Weights of a small transformer language model.
Size: 12 layers, width 256, 8 heads of 32 (4 for keys and values), vocabulary 4096.
Training: a variant of SOAP for these matrices, 6418 steps.
Each number is 50 + 15 x the weight over its row's rms, rounded and kept within 0 to 99. Layers, rows and columns count from 0. The size before them is the row's rms in percent of the matrix's.

# layer 4 attention query, 256x256, rms 0.0297, rows 206-223,238-255, columns 128-255
110:62 36 54 69 29 48 42 38 41 72 53 45 53 41 60 49 53 41 36 58 45 63 47 81 48 26 68 44 71 60 48 64 53 65 09 49 78 32 51 37 61 74 53 46 77 51 46 46 38 73 49 50 45 52 60 39 63 39 48 46 35 58 36 62 39 54 78 39 48 51 41 46 59 57 88 37 21 54 78 48 18 51 50 39 28 72 24 44 67 42 47 23 23 45 55 34 63 17 43 50 51 49 56 61 44 31 57 66 38 45 38 51 40 61 42 27 57 47 61 51 42 47 60 48 64 48 46 44
108:64 58 59 75 30 67 40 34 44 62 40 59 54 60 54 63 61 34 46 71 51 17 64 20 36 88 72 47 46 31 65 49 48 40 69 49 49 65 59 57 89 62 31 52 42 60 58 60 43 59 43 40 48 73 58 37 34 57 69 11 55 25 42 54 34 61 66 54 56 27 39 56 59 45 35 67 62 44 48 54 26 43 69 41 44 77 52 37 54 42 55 63 43 66 46 36 61 38 40 60 39 49 39 35 54 62 69 26 51 40 48 55 57 38 19 24 52 46 63 60 79 68 58 55 33 18 37 34
108:55 60 60 34 64 75 65 47 68 24 41 37 42 71 56 56 42 58 29 46 52 58 41 21 61 45 39 51 46 62 50 54 63 48 74 61 76 66 88 86 54 53 53 45 56 52 54 45 50 52 36 47 74 60 50 49 82 26 48 70 55 60 45 33 25 62 53 53 49 78 39 28 40 48 42 13 47 82 10 44 50 53 47 24 65 39 68 40 63 65 62 53 43 63 40 23 75 23 63 46 61 88 64 47 53 60 61 56 40 45 41 53 62 34 40 25 58 39 38 25 50 58 55 50 51 70 37 44
072:36 53 29 47 69 53 62 66 53 32 51 29 41 62 49 25 56 48 56 23 69 72 63 46 36 25 61 27 59 47 92 63 63 53 45 49 66 47 64 40 45 33 30 42 62 72 45 63 40 38 72 55 43 35 54 62 62 57 69 20 44 62 78 67 55 63 64 64 44 31 39 37 38 61 53 78 53 45 31 45 48 68 45 53 48 49 82 42 37 46 72 34 57 48 39 74 33 75 60 35 36 29 54 41 61 46 43 18 50 41 39 49 45 63 35 68 55 36 47 24 55 40 34 68 33 42 64 50
075:67 30 47 62 70 36 37 69 68 63 48 36 64 58 51 53 69 34 74 65 61 40 29 44 30 24 44 47 69 53 99 60 49 59 43 11 64 45 47 50 34 25 26 38 44 78 54 42 25 57 45 48 63 33 33 36 73 27 28 17 38 31 52 54 37 71 89 43 50 37 14 51 39 75 68 40 51 56 36 47 44 46 53 33 31 70 40 30 41 37 73 45 45 52 41 47 65 34 70 20 38 33 57 58 54 27 36 60 52 41 49 66 52 52 53 77 52 40 48 62 51 58 21 31 58 42 42 30
066:31 43 50 56 61 51 60 49 66 53 40 18 47 56 71 25 38 63 34 30 72 46 32 44 50 50 76 40 59 35 69 48 57 56 42 57 61 41 74 35 41 38 40 39 67 78 52 62 57 32 55 78 42 70 39 47 84 64 79 17 68 59 41 39 52 60 44 41 58 33 36 29 49 55 47 40 56 43 49 54 47 65 58 62 25 65 70 55 58 53 59 55 50 61 54 51 43 32 35 31 59 37 37 51 69 47 63 24 17 20 55 60 72 40 51 32 51 52 57 43 48 40 33 69 61 49 60 70
073:47 51 54 39 34 59 53 56 45 48 42 58 25 31 41 10 28 42 45 57 52 81 75 65 36 35 71 57 39 58 59 69 65 54 31 80 51 16 58 43 24 19 69 55 47 82 35 52 77 42 41 51 52 24 38 57 54 54 48 31 37 34 44 57 42 75 58 45 71 57 24 34 42 45 55 47 49 66 62 13 25 27 49 50 37 69 48 59 41 32 49 51 46 64 61 68 46 49 56 29 47 45 29 45 59 34 31 47 77 17 41 87 50 71 50 53 38 38 68 53 51 81 70 57 42 68 58 37
087:57 36 50 56 50 43 56 40 53 46 23 46 57 39 38 83 68 70 48 65 68 55 55 38 85 38 86 59 28 33 76 38 51 32 48 44 36 42 31 43 75 55 61 67 32 59 62 37 42 62 59 19 21 61 53 60 44 47 52 63 37 33 17 32 59 25 50 57 43 51 48 73 16 49 61 68 51 32 42 53 44 62 41 48 63 37 39 37 61 40 61 48 12 73 36 67 25 58 24 57 21 54 22 55 52 31 55 41 55 62 70 36 54 63 62 49 62 53 48 52 46 97 70 62 79 29 69 52
091:55 32 40 56 47 50 57 62 76 26 29 58 45 56 43 29 59 65 45 61 33 58 40 37 41 15 78 29 36 51 35 36 56 86 58 48 31 45 65 43 36 58 41 30 42 52 52 75 19 41 37 23 45 44 43 57 50 46 62 31 56 37 29 50 39 52 54 49 54 46 50 57 64 69 53 56 75 67 32 42 44 40 26 65 69 31 42 60 38 51 66 48 41 82 57 43 44 58 38 64 52 67 28 38 53 67 60 44 48 28 65 70 47 64 72 37 52 63 46 25 28 46 66 72 75 65 44 53
081:38 68 21 79 44 47 21 45 86 36 11 51 77 63 44 57 78 72 53 56 66 33 71 62 88 25 40 46 38 50 53 53 33 46 41 40 61 48 58 58 70 64 40 39 67 53 52 69 40 33 50 57 58 62 65 69 50 39 48 41 61 61 14 28 59 30 65 41 26 56 43 79 49 45 47 72 48 42 26 89 91 58 51 75 69 37 51 44 33 68 57 42 44 56 46 53 44 57 40 29 68 46 56 52 50 55 49 55 45 56 59 59 55 67 63 38 51 71 49 39 57 47 56 59 48 23 55 37
072:70 30 46 59 44 36 29 49 34 41 32 70 48 45 64 61 49 51 57 24 31 66 50 30 52 54 42 58 58 35 61 35 33 32 78 43 51 50 37 51 71 63 35 48 64 49 58 66 33 84 56 53 49 12 75 56 60 51 73 37 51 65 50 57 67 37 27 47 66 76 67 57 55 67 51 86 60 42 60 34 43 41 37 57 56 23 41 41 52 55 33 76 20 66 48 52 67 47 51 71 45 59 14 66 70 61 33 46 77 61 39 66 56 47 91 60 72 28 49 65 43 76 57 62 41 50 20 69
109:52 53 32 43 55 52 62 61 64 50 54 72 55 28 43 40 55 39 51 69 41 40 53 53 40 48 48 83 50 28 61 54 58 50 38 66 41 50 40 59 44 16 57 69 26 54 28 21 42 27 66 75 65 51 50 46 60 53 36 42 17 56 28 44 69 35 53 45 44 51 37 64 51 32 55 35 67 34 73 46 43 53 29 69 49 35 70 41 63 39 50 60 59 34 53 44 27 54 23 43 72 65 53 35 33 69 29 46 40 50 45 53 56 40 61 59 61 67 47 61 17 52 31 70 59 54 32 45
100:32 39 44 60 47 58 38 37 26 64 50 40 53 34 44 68 66 24 65 39 55 46 70 29 39 56 42 53 46 43 87 70 63 50 45 41 60 58 82 62 71 39 36 70 31 48 37 60 49 52 47 35 60 78 34 82 40 67 56 31 57 63 25 42 46 17 45 47 50 59 82 65 53 50 57 57 58 53 34 71 92 67 58 55 40 43 43 50 49 56 53 48 45 58 44 33 36 62 52 51 52 43 61 63 52 36 48 62 65 45 62 49 62 57 63 70 34 49 67 40 66 43 64 54 57 51 80 32
105:48 46 66 14 59 42 42 59 18 31 40 58 45 50 44 48 63 53 69 41 30 56 76 29 21 41 74 55 44 56 63 54 62 65 61 38 76 46 29 62 71 67 44 58 46 41 29 73 74 43 86 58 48 50 46 41 15 78 66 35 55 53 69 39 45 22 50 81 44 53 49 50 47 34 55 55 42 53 47 60 60 40 68 57 79 42 57 47 25 31 58 54 48 53 38 71 73 53 57 62 71 36 44 73 24 37 59 48 42 50 43 47 43 62 82 58 45 45 60 90 56 46 35 65 66 59 55 50
115:49 51 49 29 43 52 53 41 37 37 29 50 51 45 49 59 52 50 67 42 30 31 38 50 63 56 38 46 43 54 57 59 23 65 43 15 48 53 45 55 55 68 62 59 58 54 87 72 19 64 40 60 55 21 48 49 67 55 41 36 72 31 65 48 96 51 61 58 32 54 53 42 57 49 56 44 11 36 39 54 66 40 78 78 33 74 37 38 65 73 57 42 49 51 27 39 55 55 40 49 51 56 74 47 60 49 71 35 52 71 38 28 34 56 71 91 18 46 30 62 75 58 51 45 20 63 38 54
097:62 60 52 57 62 30 26 57 48 58 64 48 49 35 42 62 51 54 32 52 37 61 66 26 35 55 56 51 44 41 54 40 57 29 56 74 40 92 49 58 62 49 56 72 60 25 62 52 47 49 37 24 79 46 38 51 21 48 61 39 49 43 28 42 60 43 55 67 47 24 31 34 43 41 47 41 59 44 49 53 56 52 65 64 70 70 51 45 55 03 42 49 59 41 57 30 66 53 61 63 49 57 48 76 63 51 40 49 44 58 41 51 73 58 63 30 51 45 60 30 40 45 66 40 40 58 64 42
095:58 65 25 54 54 51 49 29 46 62 47 33 56 71 57 24 31 43 18 54 32 50 50 40 58 54 49 62 50 43 75 57 63 31 62 57 53 38 31 60 42 27 65 34 63 51 78 74 56 34 31 49 43 83 66 48 48 56 41 61 67 29 44 20 47 35 34 48 54 60 52 71 42 51 57 63 54 16 53 13 54 58 42 23 44 35 29 50 52 55 66 66 27 81 67 74 62 31 68 79 48 39 44 75 51 57 42 61 52 61 49 43 61 27 44 63 72 25 02 34 36 57 95 28 42 59 81 37
108:50 33 44 63 40 54 57 65 61 34 24 40 41 67 63 41 52 53 64 50 32 41 47 46 54 36 46 51 25 43 71 34 57 76 48 46 65 36 39 38 68 47 41 54 49 67 71 50 69 35 22 56 62 31 56 54 56 53 65 28 20 35 59 56 58 50 72 86 57 42 51 53 56 53 49 54 55 27 54 64 42 69 72 50 60 50 18 54 40 58 61 34 73 41 54 53 47 22 78 52 60 25 42 62 41 53 47 57 54 37 50 41 59 00 50 07 47 38 57 59 42 41 58 38 49 39 65 51
089:27 21 58 31 57 40 42 17 53 44 31 34 39 49 60 54 34 50 63 33 64 52 39 66 41 39 59 49 44 45 43 62 24 73 36 92 53 64 70 38 45 55 92 52 60 61 71 44 46 48 63 51 82 62 38 40 36 58 55 41 45 54 37 60 65 48 43 62 58 45 57 46 50 39 60 50 31 43 24 50 44 64 59 23 52 58 47 74 41 59 30 60 50 55 68 57 40 37 73 23 52 35 40 51 49 70 57 67 54 34 16 46 48 26 38 27 71 77 61 71 69 47 36 60 71 57 56 50
101:43 31 44 64 55 33 37 62 54 54 52 62 73 43 49 41 63 41 59 27 49 67 36 35 47 36 30 45 47 54 47 30 49 70 70 53 48 37 62 40 73 29 56 60 44 46 58 84 27 61 35 50 69 82 31 59 59 71 58 35 57 60 54 44 36 43 52 63 50 58 42 61 65 34 59 50 84 51 74 25 61 72 81 46 42 48 48 57 62 54 70 50 66 41 60 64 72 26 63 38 33 44 56 17 58 55 75 40 40 69 87 75 37 29 41 29 52 40 53 65 30 72 58 26 57 49 58 24
119:62 76 64 20 70 63 69 60 69 31 41 48 43 20 50 40 40 66 37 35 73 58 46 48 46 45 30 28 77 47 34 39 40 56 43 50 60 40 48 63 35 49 45 47 19 39 56 64 43 51 54 56 53 95 52 71 70 58 11 19 49 51 66 44 59 49 53 42 75 62 37 53 62 29 56 43 70 67 29 38 68 21 35 49 41 40 60 41 35 70 53 36 62 33 71 50 40 56 61 66 62 69 53 52 62 25 59 44 59 52 47 67 49 48 71 63 30 60 70 41 55 61 33 46 76 60 54 46
094:60 63 44 33 62 39 51 39 63 44 58 75 58 64 25 30 64 34 54 53 38 30 48 70 38 49 62 45 65 37 56 38 46 74 17 67 58 57 59 28 67 40 58 38 70 49 47 33 29 71 61 57 32 50 51 43 59 42 43 29 23 63 49 44 28 71 61 52 55 37 64 65 42 59 70 44 40 51 43 46 35 28 42 39 64 55 51 39 47 52 80 49 56 69 68 63 60 76 04 55 26 66 65 62 39 39 41 52 52 30 70 49 39 52 57 68 48 69 26 68 30 37 32 36 70 44 69 58
100:32 38 35 55 62 39 87 68 65 55 58 59 35 55 54 50 50 37 44 51 43 45 51 81 55 24 58 47 81 35 63 56 58 65 49 47 53 65 43 70 60 75 56 46 38 53 43 57 37 57 74 41 48 57 70 54 37 45 58 34 53 54 71 50 38 62 77 29 54 61 52 47 37 47 46 48 52 62 65 63 47 41 52 30 30 65 57 17 53 42 47 55 36 80 56 56 50 57 19 26 42 54 49 45 32 55 49 57 58 09 63 71 48 99 74 63 32 26 70 47 24 64 40 46 74 31 41 77
092:56 42 62 29 57 68 24 60 54 24 64 78 57 58 47 63 61 63 34 47 54 24 35 56 36 59 27 32 57 62 39 83 35 99 46 46 61 56 56 52 52 59 37 26 58 64 61 50 42 47 66 67 46 61 17 58 53 33 72 49 57 53 37 47 56 79 62 45 57 27 56 59 58 58 46 53 21 58 28 70 45 27 68 62 58 55 59 64 72 32 53 71 31 77 41 52 53 32 44 30 70 57 43 56 41 37 46 68 63 48 59 65 45 47 60 36 46 74 39 56 51 34 59 59 46 73 44 62
085:32 53 53 23 38 55 28 72 68 24 13 84 47 35 45 24 66 62 65 55 48 45 46 30 45 41 64 49 74 26 49 61 70 65 50 55 38 40 65 49 42 27 49 39 50 43 66 28 63 70 59 55 41 43 38 44 50 25 62 48 48 52 73 42 60 70 49 59 56 51 60 52 36 56 47 36 68 65 66 80 53 36 37 67 62 50 60 22 69 44 71 22 42 61 73 56 48 73 60 38 63 47 37 64 89 50 26 36 40 45 56 65 62 26 33 53 66 47 40 28 37 59 56 59 54 74 70 31
107:42 53 42 80 49 70 66 67 58 75 27 62 50 37 49 67 59 46 55 60 39 53 69 45 58 49 58 44 54 56 31 52 65 46 61 22 50 51 42 45 60 20 61 63 64 69 61 55 69 32 41 33 44 32 72 56 44 09 36 32 79 34 51 57 47 23 57 62 23 46 52 47 32 27 21 61 59 41 49 57 57 43 28 46 30 17 49 57 33 66 69 28 25 75 59 69 66 55 29 38 55 41 57 65 36 69 18 58 43 32 69 54 68 45 77 55 35 28 38 47 51 82 39 40 52 50 65 54
096:24 75 61 54 47 60 52 69 36 48 42 50 59 61 45 74 37 53 55 34 49 46 59 52 37 50 68 33 35 58 60 58 58 71 59 43 55 29 63 45 45 65 61 50 62 70 37 84 58 92 38 68 68 55 40 53 28 44 53 50 28 52 27 43 55 74 44 62 61 50 65 37 61 54 35 03 53 40 59 43 41 61 21 57 53 43 76 30 58 68 67 42 26 68 34 49 37 54 36 56 47 70 15 62 57 65 59 50 67 64 64 42 65 58 51 34 45 38 49 62 51 65 27 48 14 37 72 41
095:31 64 62 37 84 54 66 52 51 58 50 75 68 42 50 49 42 51 41 44 29 33 53 41 59 51 25 61 53 80 50 39 48 51 48 38 68 23 58 37 43 52 54 37 51 45 56 50 47 54 22 61 46 52 53 68 66 59 25 68 50 54 70 32 53 32 54 49 56 32 59 47 50 35 43 56 46 29 58 27 59 48 53 58 51 43 49 68 50 57 58 50 63 35 75 56 55 41 57 81 63 37 49 75 06 64 34 68 57 44 26 36 63 34 67 25 10 53 63 42 43 37 35 54 62 29 43 50
088:50 43 40 65 56 46 56 57 22 59 77 51 29 51 47 62 53 16 45 48 42 61 69 51 47 43 47 58 45 73 36 43 47 41 52 30 73 38 43 46 49 66 39 49 26 67 51 55 45 47 74 41 53 19 66 48 52 65 73 52 43 58 42 58 63 34 29 64 32 27 83 56 53 72 49 63 69 11 32 61 85 64 30 59 58 49 49 38 56 68 47 48 20 37 75 46 47 58 57 68 39 32 40 47 33 30 34 56 52 20 69 36 34 67 73 32 45 40 61 60 41 73 44 60 55 26 59 79
101:55 50 33 69 34 72 39 44 41 45 58 36 52 36 51 38 27 29 11 53 33 63 41 58 53 64 43 48 65 49 66 44 70 51 61 73 54 39 26 29 33 75 23 66 54 77 57 59 62 39 48 49 55 49 60 28 53 36 41 49 33 07 67 40 30 52 52 53 67 44 41 45 52 35 25 69 52 41 46 32 24 58 40 50 11 38 55 37 46 68 45 57 48 49 37 41 52 76 79 53 54 88 28 45 56 22 62 41 58 53 49 57 28 79 46 46 47 71 50 55 39 65 59 43 26 27 58 29
086:46 68 70 52 54 54 70 40 23 68 46 52 47 52 42 46 49 34 37 50 57 71 60 50 68 48 45 69 77 46 37 51 23 61 73 56 56 26 41 59 33 26 53 57 38 36 42 79 42 49 54 55 47 61 37 43 71 28 57 59 48 51 33 67 29 58 61 37 39 64 52 63 20 38 64 34 39 73 58 56 73 41 46 43 57 68 50 52 25 58 43 55 47 23 60 49 46 83 49 62 21 32 42 42 68 70 65 46 72 31 38 27 77 59 45 53 52 69 30 55 41 58 38 38 62 24 83 62
097:83 54 41 51 63 35 44 37 51 31 52 37 65 51 30 41 76 54 52 48 43 55 55 67 53 59 52 41 56 55 65 55 52 31 28 52 73 46 61 75 42 54 68 38 53 36 25 81 39 61 51 32 43 63 46 42 16 60 47 45 38 66 47 43 47 56 43 32 64 27 41 43 44 62 57 47 57 41 34 56 40 37 43 71 69 54 30 43 46 53 36 53 40 38 32 53 49 75 62 43 43 39 46 55 53 55 63 73 58 40 78 58 54 61 48 47 66 38 59 16 40 30 68 70 55 78 69 64
094:67 27 30 30 42 67 66 55 63 46 53 45 75 43 70 85 44 60 67 43 24 59 47 47 69 65 26 36 38 74 58 29 54 56 47 55 26 62 35 63 49 56 52 25 59 32 48 70 56 48 68 68 56 45 41 52 37 73 60 32 74 21 42 49 67 44 61 57 61 39 67 41 53 30 65 36 61 40 08 62 50 35 56 37 71 36 28 48 53 59 37 50 48 68 51 54 75 50 25 40 34 44 69 71 71 71 66 34 41 54 62 58 44 90 55 29 96 37 62 68 63 49 67 66 14 65 38 50
088:49 28 76 55 27 58 46 24 67 50 56 50 62 44 51 65 75 52 47 36 41 64 42 75 58 41 19 52 36 29 31 48 76 39 49 66 49 51 51 62 50 44 36 73 36 27 43 67 23 62 44 47 71 87 41 58 44 32 64 63 60 51 19 46 41 23 60 29 52 65 25 22 36 44 46 54 49 55 59 64 48 36 66 45 51 40 32 58 31 46 72 62 58 51 09 44 31 65 72 66 63 70 22 36 77 40 45 55 52 25 49 79 36 57 65 71 45 63 42 56 64 53 62 29 61 54 52 20
091:56 46 38 29 57 78 65 54 59 46 46 77 35 42 58 29 40 48 43 70 80 46 66 38 53 80 69 43 61 56 52 59 36 27 41 57 56 71 56 58 43 32 36 79 67 31 37 36 57 45 57 25 24 49 12 31 63 51 50 64 57 30 56 42 67 45 21 67 46 47 56 48 31 62 68 54 47 52 44 51 66 54 58 44 67 37 40 57 38 76 52 46 35 58 10 57 49 92 22 55 58 51 84 33 53 63 57 46 54 40 52 78 62 30 71 52 40 60 34 43 46 80 62 56 52 37 46 34
097:53 62 58 72 68 79 33 68 06 52 67 68 60 49 44 48 90 73 55 67 49 79 57 40 48 30 64 59 64 51 55 45 37 58 20 41 40 60 47 45 30 50 25 54 46 49 65 61 69 44 29 65 45 70 61 59 28 44 73 43 66 40 47 59 31 63 30 72 44 48 82 34 67 49 68 63 54 25 44 57 39 38 48 65 64 31 64 59 59 57 28 45 49 58 38 49 27 20 35 57 28 31 50 54 53 56 49 62 43 27 57 38 53 39 52 42 74 64 62 65 30 57 55 50 59 41 30 50
# layer 4 attention key, 128x256, rms 0.0296, rows 110-127, columns 128-255
146:53 57 43 50 31 48 47 83 64 34 30 30 65 52 56 32 54 60 43 53 24 46 61 59 21 54 26 82 60 47 48 37 32 21 50 58 48 40 65 33 51 54 34 36 53 66 45 44 33 80 45 58 60 26 53 24 64 65 52 19 58 52 49 49 54 60 67 78 43 35 43 39 62 48 21 65 38 40 65 48 53 54 52 67 16 50 77 65 40 13 60 61 54 39 56 44 73 13 34 56 69 56 33 46 37 41 37 47 50 60 64 59 56 61 83 44 30 36 64 59 16 55 57 56 71 62 33 77
123:67 37 45 69 18 24 38 54 32 57 55 59 54 73 30 28 39 50 42 61 47 40 64 62 42 66 56 55 24 56 45 61 48 46 56 49 51 54 36 23 46 69 30 51 53 67 61 39 28 48 60 34 16 44 82 42 39 14 64 49 61 52 22 43 34 56 50 78 57 60 53 58 41 34 27 54 55 39 43 57 48 65 58 25 44 46 30 37 60 43 39 58 35 68 71 38 56 31 70 58 43 48 53 66 54 68 75 48 60 48 68 71 50 41 38 37 33 53 62 71 96 59 43 72 41 37 55 34
094:59 55 55 39 58 48 44 65 78 43 46 97 35 67 53 45 51 31 72 54 59 49 57 20 51 20 56 41 41 37 79 42 63 45 21 34 34 62 57 37 60 48 59 51 57 29 47 56 59 51 58 64 56 30 65 42 45 42 26 72 54 41 45 54 69 77 66 39 54 47 57 26 50 41 75 63 40 68 50 65 62 43 42 33 66 57 63 38 51 38 66 59 43 54 35 50 52 48 23 44 33 55 61 56 63 54 45 57 55 34 49 56 42 62 56 70 34 36 21 50 53 55 43 47 43 47 25 36
084:48 40 50 40 37 58 48 53 47 53 57 57 65 43 53 84 42 44 65 55 78 33 48 38 61 75 30 55 53 12 46 63 62 37 54 50 08 35 43 66 32 39 37 39 53 34 40 72 41 74 42 30 77 60 40 46 38 42 39 54 45 49 64 49 29 79 39 33 43 33 58 74 49 69 52 49 43 59 45 52 42 56 56 29 34 51 66 57 82 57 63 59 65 53 55 29 43 63 52 38 50 66 47 60 46 58 50 41 36 33 43 31 60 62 46 38 23 71 12 32 72 46 50 66 43 58 67 37
087:60 54 67 47 17 58 48 48 50 34 27 64 69 48 47 37 60 57 77 39 55 39 68 47 57 57 63 61 59 52 18 52 69 37 51 51 44 46 48 67 38 49 45 35 54 27 43 76 28 52 38 56 49 55 41 48 74 53 54 57 85 29 22 32 47 78 48 20 35 26 35 38 49 50 57 72 50 58 26 09 57 36 59 40 57 27 65 44 61 44 48 54 54 59 48 43 79 76 31 55 63 34 28 58 52 59 37 32 27 33 60 73 47 38 73 87 64 52 30 63 65 51 53 50 44 79 86 53
090:42 57 40 42 34 40 41 45 52 60 23 56 48 38 38 47 68 51 37 61 76 44 61 67 42 58 50 42 29 48 26 53 64 74 46 46 20 32 39 82 41 34 51 54 51 32 15 78 48 69 47 26 69 46 33 44 61 45 34 29 28 50 42 55 61 73 72 21 52 33 23 63 34 53 54 42 55 47 50 49 40 38 59 60 56 59 40 26 40 34 62 18 67 24 66 23 58 40 46 60 49 65 79 57 41 44 40 62 39 46 16 45 54 49 46 68 43 40 37 69 75 63 60 39 58 61 80 26
083:51 33 36 38 44 35 58 54 41 73 67 38 47 44 24 38 55 30 49 40 74 24 46 47 37 49 48 57 35 47 74 47 60 63 45 50 25 46 55 72 16 31 41 66 58 17 37 73 34 57 45 48 41 46 25 54 21 46 66 42 55 23 65 46 55 68 58 42 60 39 39 40 57 44 60 43 52 46 20 50 71 71 43 57 35 70 61 32 50 72 76 35 72 73 47 47 61 65 43 43 38 60 33 20 25 52 35 57 72 56 63 51 48 58 56 65 48 78 63 61 59 51 46 82 45 43 29 37
085:23 64 68 39 49 29 98 63 65 66 23 48 64 60 72 70 34 46 80 51 53 59 32 56 43 67 45 46 62 75 41 48 63 26 50 35 45 57 50 23 58 57 31 73 68 58 38 12 50 50 41 37 56 38 53 47 44 53 47 74 68 53 72 59 44 50 48 23 52 63 51 39 29 39 42 27 30 27 59 50 64 52 49 25 34 79 34 49 50 43 34 34 60 38 38 40 54 50 72 49 82 51 57 37 66 31 62 53 74 53 54 56 40 58 39 59 34 51 39 37 48 45 54 58 48 90 32 48
088:52 41 56 48 64 54 43 61 71 38 67 37 52 43 60 40 33 16 27 37 33 36 45 46 45 19 53 37 36 44 53 17 47 74 27 40 17 38 56 36 36 40 57 38 45 51 38 53 23 61 40 26 49 44 18 65 58 43 45 43 48 65 46 44 15 54 61 34 61 70 40 30 49 64 67 38 50 50 52 36 41 56 57 36 43 61 56 44 34 32 42 61 45 47 52 46 39 62 33 39 39 53 54 41 36 78 62 53 33 33 47 42 73 63 63 36 73 50 21 72 65 60 61 24 57 33 15 46
087:65 34 68 78 44 52 52 67 28 40 66 41 46 68 47 40 46 31 56 25 29 49 70 58 30 57 99 42 50 50 40 36 61 53 70 51 43 40 43 68 49 51 91 58 67 37 48 53 31 57 41 36 40 45 67 65 56 26 46 49 31 62 57 50 64 36 69 80 64 54 53 78 48 65 40 21 57 49 60 62 29 72 61 49 69 61 46 33 60 57 46 28 44 37 60 14 35 45 57 49 43 20 56 34 52 81 32 42 49 00 80 43 30 29 53 57 50 44 51 55 72 24 49 58 54 47 30 90
097:79 74 29 58 45 36 44 46 37 45 09 39 68 55 44 57 49 21 58 32 47 48 59 69 63 61 50 48 74 43 68 41 48 45 17 58 94 50 29 33 74 70 26 40 39 57 65 26 41 46 34 58 49 61 74 70 25 51 61 52 73 62 81 62 79 31 63 57 39 73 55 57 60 36 42 74 39 42 69 59 60 33 56 29 45 54 55 52 53 55 39 63 36 42 36 60 71 24 52 46 36 59 59 46 44 46 59 32 59 68 47 47 73 67 58 39 76 52 73 49 44 30 61 31 36 56 56 73
123:61 71 40 32 30 52 49 26 49 78 49 49 45 49 59 63 40 17 55 44 51 54 56 61 48 72 38 26 55 28 46 71 50 67 58 49 31 67 54 66 72 52 64 52 44 32 29 24 42 61 50 53 44 56 51 75 35 52 37 40 36 62 65 49 66 54 31 70 33 72 31 59 59 43 69 51 45 41 39 63 43 60 51 33 43 50 34 55 63 70 41 52 70 52 48 24 32 40 25 48 72 61 43 30 54 72 38 63 30 36 49 31 53 54 23 53 59 58 56 67 35 39 43 49 40 62 39 70
102:65 55 46 50 54 58 59 50 67 68 63 49 69 61 53 49 39 57 51 50 43 76 49 57 49 49 69 31 53 47 45 38 63 54 60 42 57 55 71 50 60 56 37 67 56 45 46 71 35 55 43 56 32 58 45 19 52 60 60 38 33 57 28 23 61 20 64 51 54 52 42 75 44 56 56 49 48 17 39 37 29 38 51 57 51 68 07 77 46 77 66 53 19 53 45 61 12 26 41 71 32 66 67 92 46 52 61 40 47 51 68 50 41 54 51 69 28 55 63 46 71 56 64 66 22 50 40 65
126:28 63 28 56 59 64 43 56 45 43 47 51 37 71 68 49 56 45 45 37 48 47 69 29 31 15 54 30 50 44 54 31 65 97 67 64 33 58 37 49 42 47 40 33 16 41 21 63 81 23 85 44 74 36 55 59 36 49 50 71 81 81 40 25 56 44 80 53 50 63 66 60 42 71 49 82 73 45 58 74 42 29 66 35 68 38 33 67 61 41 31 62 66 45 64 76 65 65 48 31 59 48 53 59 20 49 34 45 37 19 38 64 40 40 49 43 42 56 53 63 65 53 51 47 59 72 51 39
125:31 59 51 59 41 62 40 42 45 36 54 49 35 44 26 51 69 83 46 63 68 38 73 57 54 57 42 44 52 63 54 65 40 34 54 60 38 51 55 76 54 23 53 53 45 39 82 24 44 34 55 78 77 30 66 60 44 27 50 49 55 59 56 71 42 60 37 57 44 65 55 46 48 67 50 48 49 48 53 19 72 65 26 77 42 34 65 35 45 67 61 74 26 34 77 42 47 83 32 41 53 70 70 66 35 37 55 34 39 64 41 79 53 42 40 40 33 54 47 48 95 44 43 49 35 76 67 42
109:61 56 83 35 50 54 35 35 59 42 56 54 39 75 27 80 65 50 56 61 58 64 52 31 65 52 45 47 44 49 48 57 29 60 63 55 36 74 49 57 68 63 67 48 57 42 71 56 51 23 50 41 60 44 48 55 57 74 71 00 36 40 61 49 62 79 52 43 46 46 41 55 58 56 59 58 38 61 43 41 45 62 56 52 49 70 67 37 29 51 60 44 23 54 51 37 42 49 40 50 40 85 60 66 49 51 36 30 48 63 47 53 19 65 34 35 60 43 69 44 59 46 45 43 51 53 50 70
123:35 66 43 51 51 46 54 67 48 60 37 66 58 67 59 22 33 65 55 47 64 71 71 36 57 55 47 61 31 61 39 48 51 43 66 62 51 56 45 67 80 56 42 35 72 70 63 55 43 62 52 58 75 39 33 65 51 52 68 55 76 56 47 26 54 25 30 83 42 65 59 40 30 31 24 64 69 52 24 52 54 59 80 46 37 47 46 61 39 65 54 62 58 31 59 70 86 50 69 58 42 54 37 99 70 60 43 59 79 59 49 51 48 38 41 82 53 40 45 74 17 56 70 50 16 60 62 41
122:28 33 44 65 32 39 23 33 50 69 58 59 68 37 40 83 50 46 56 42 54 42 34 35 41 74 71 22 44 54 83 53 56 43 34 53 41 86 16 60 64 57 38 58 30 55 52 28 45 47 33 60 41 42 41 71 54 34 56 67 42 50 46 36 39 27 51 36 39 66 70 41 52 44 60 56 59 58 37 50 49 38 34 37 68 56 40 51 49 67 50 74 57 37 64 38 73 70 79 48 57 41 52 55 71 47 70 42 38 25 37 45 71 60 29 16 67 51 63 58 69 35 47 70 48 57 54 35
# layer 4 attention value, 128x256, rms 0.0298, rows 96, columns 128-255
117:51 55 32 45 51 30 55 35 57 70 53 45 31 63 64 57 19 49 45 51 37 42 47 25 57 20 62 50 41 73 57 74 57 38 48 85 53 23 37 48 44 37 40 59 52 63 73 81 35 32 44 49 46 65 58 51 63 36 44 48 54 47 31 75 47 85 41 68 48 53 43 66 47 66 42 51 62 40 64 65 55 36 31 15 68 78 63 45 56 53 38 47 28 57 36 84 16 32 45 43 79 25 42 57 38 61 80 43 50 52 60 43 58 40 58 65 48 50 41 56 62 43 16 24 43 49 27 43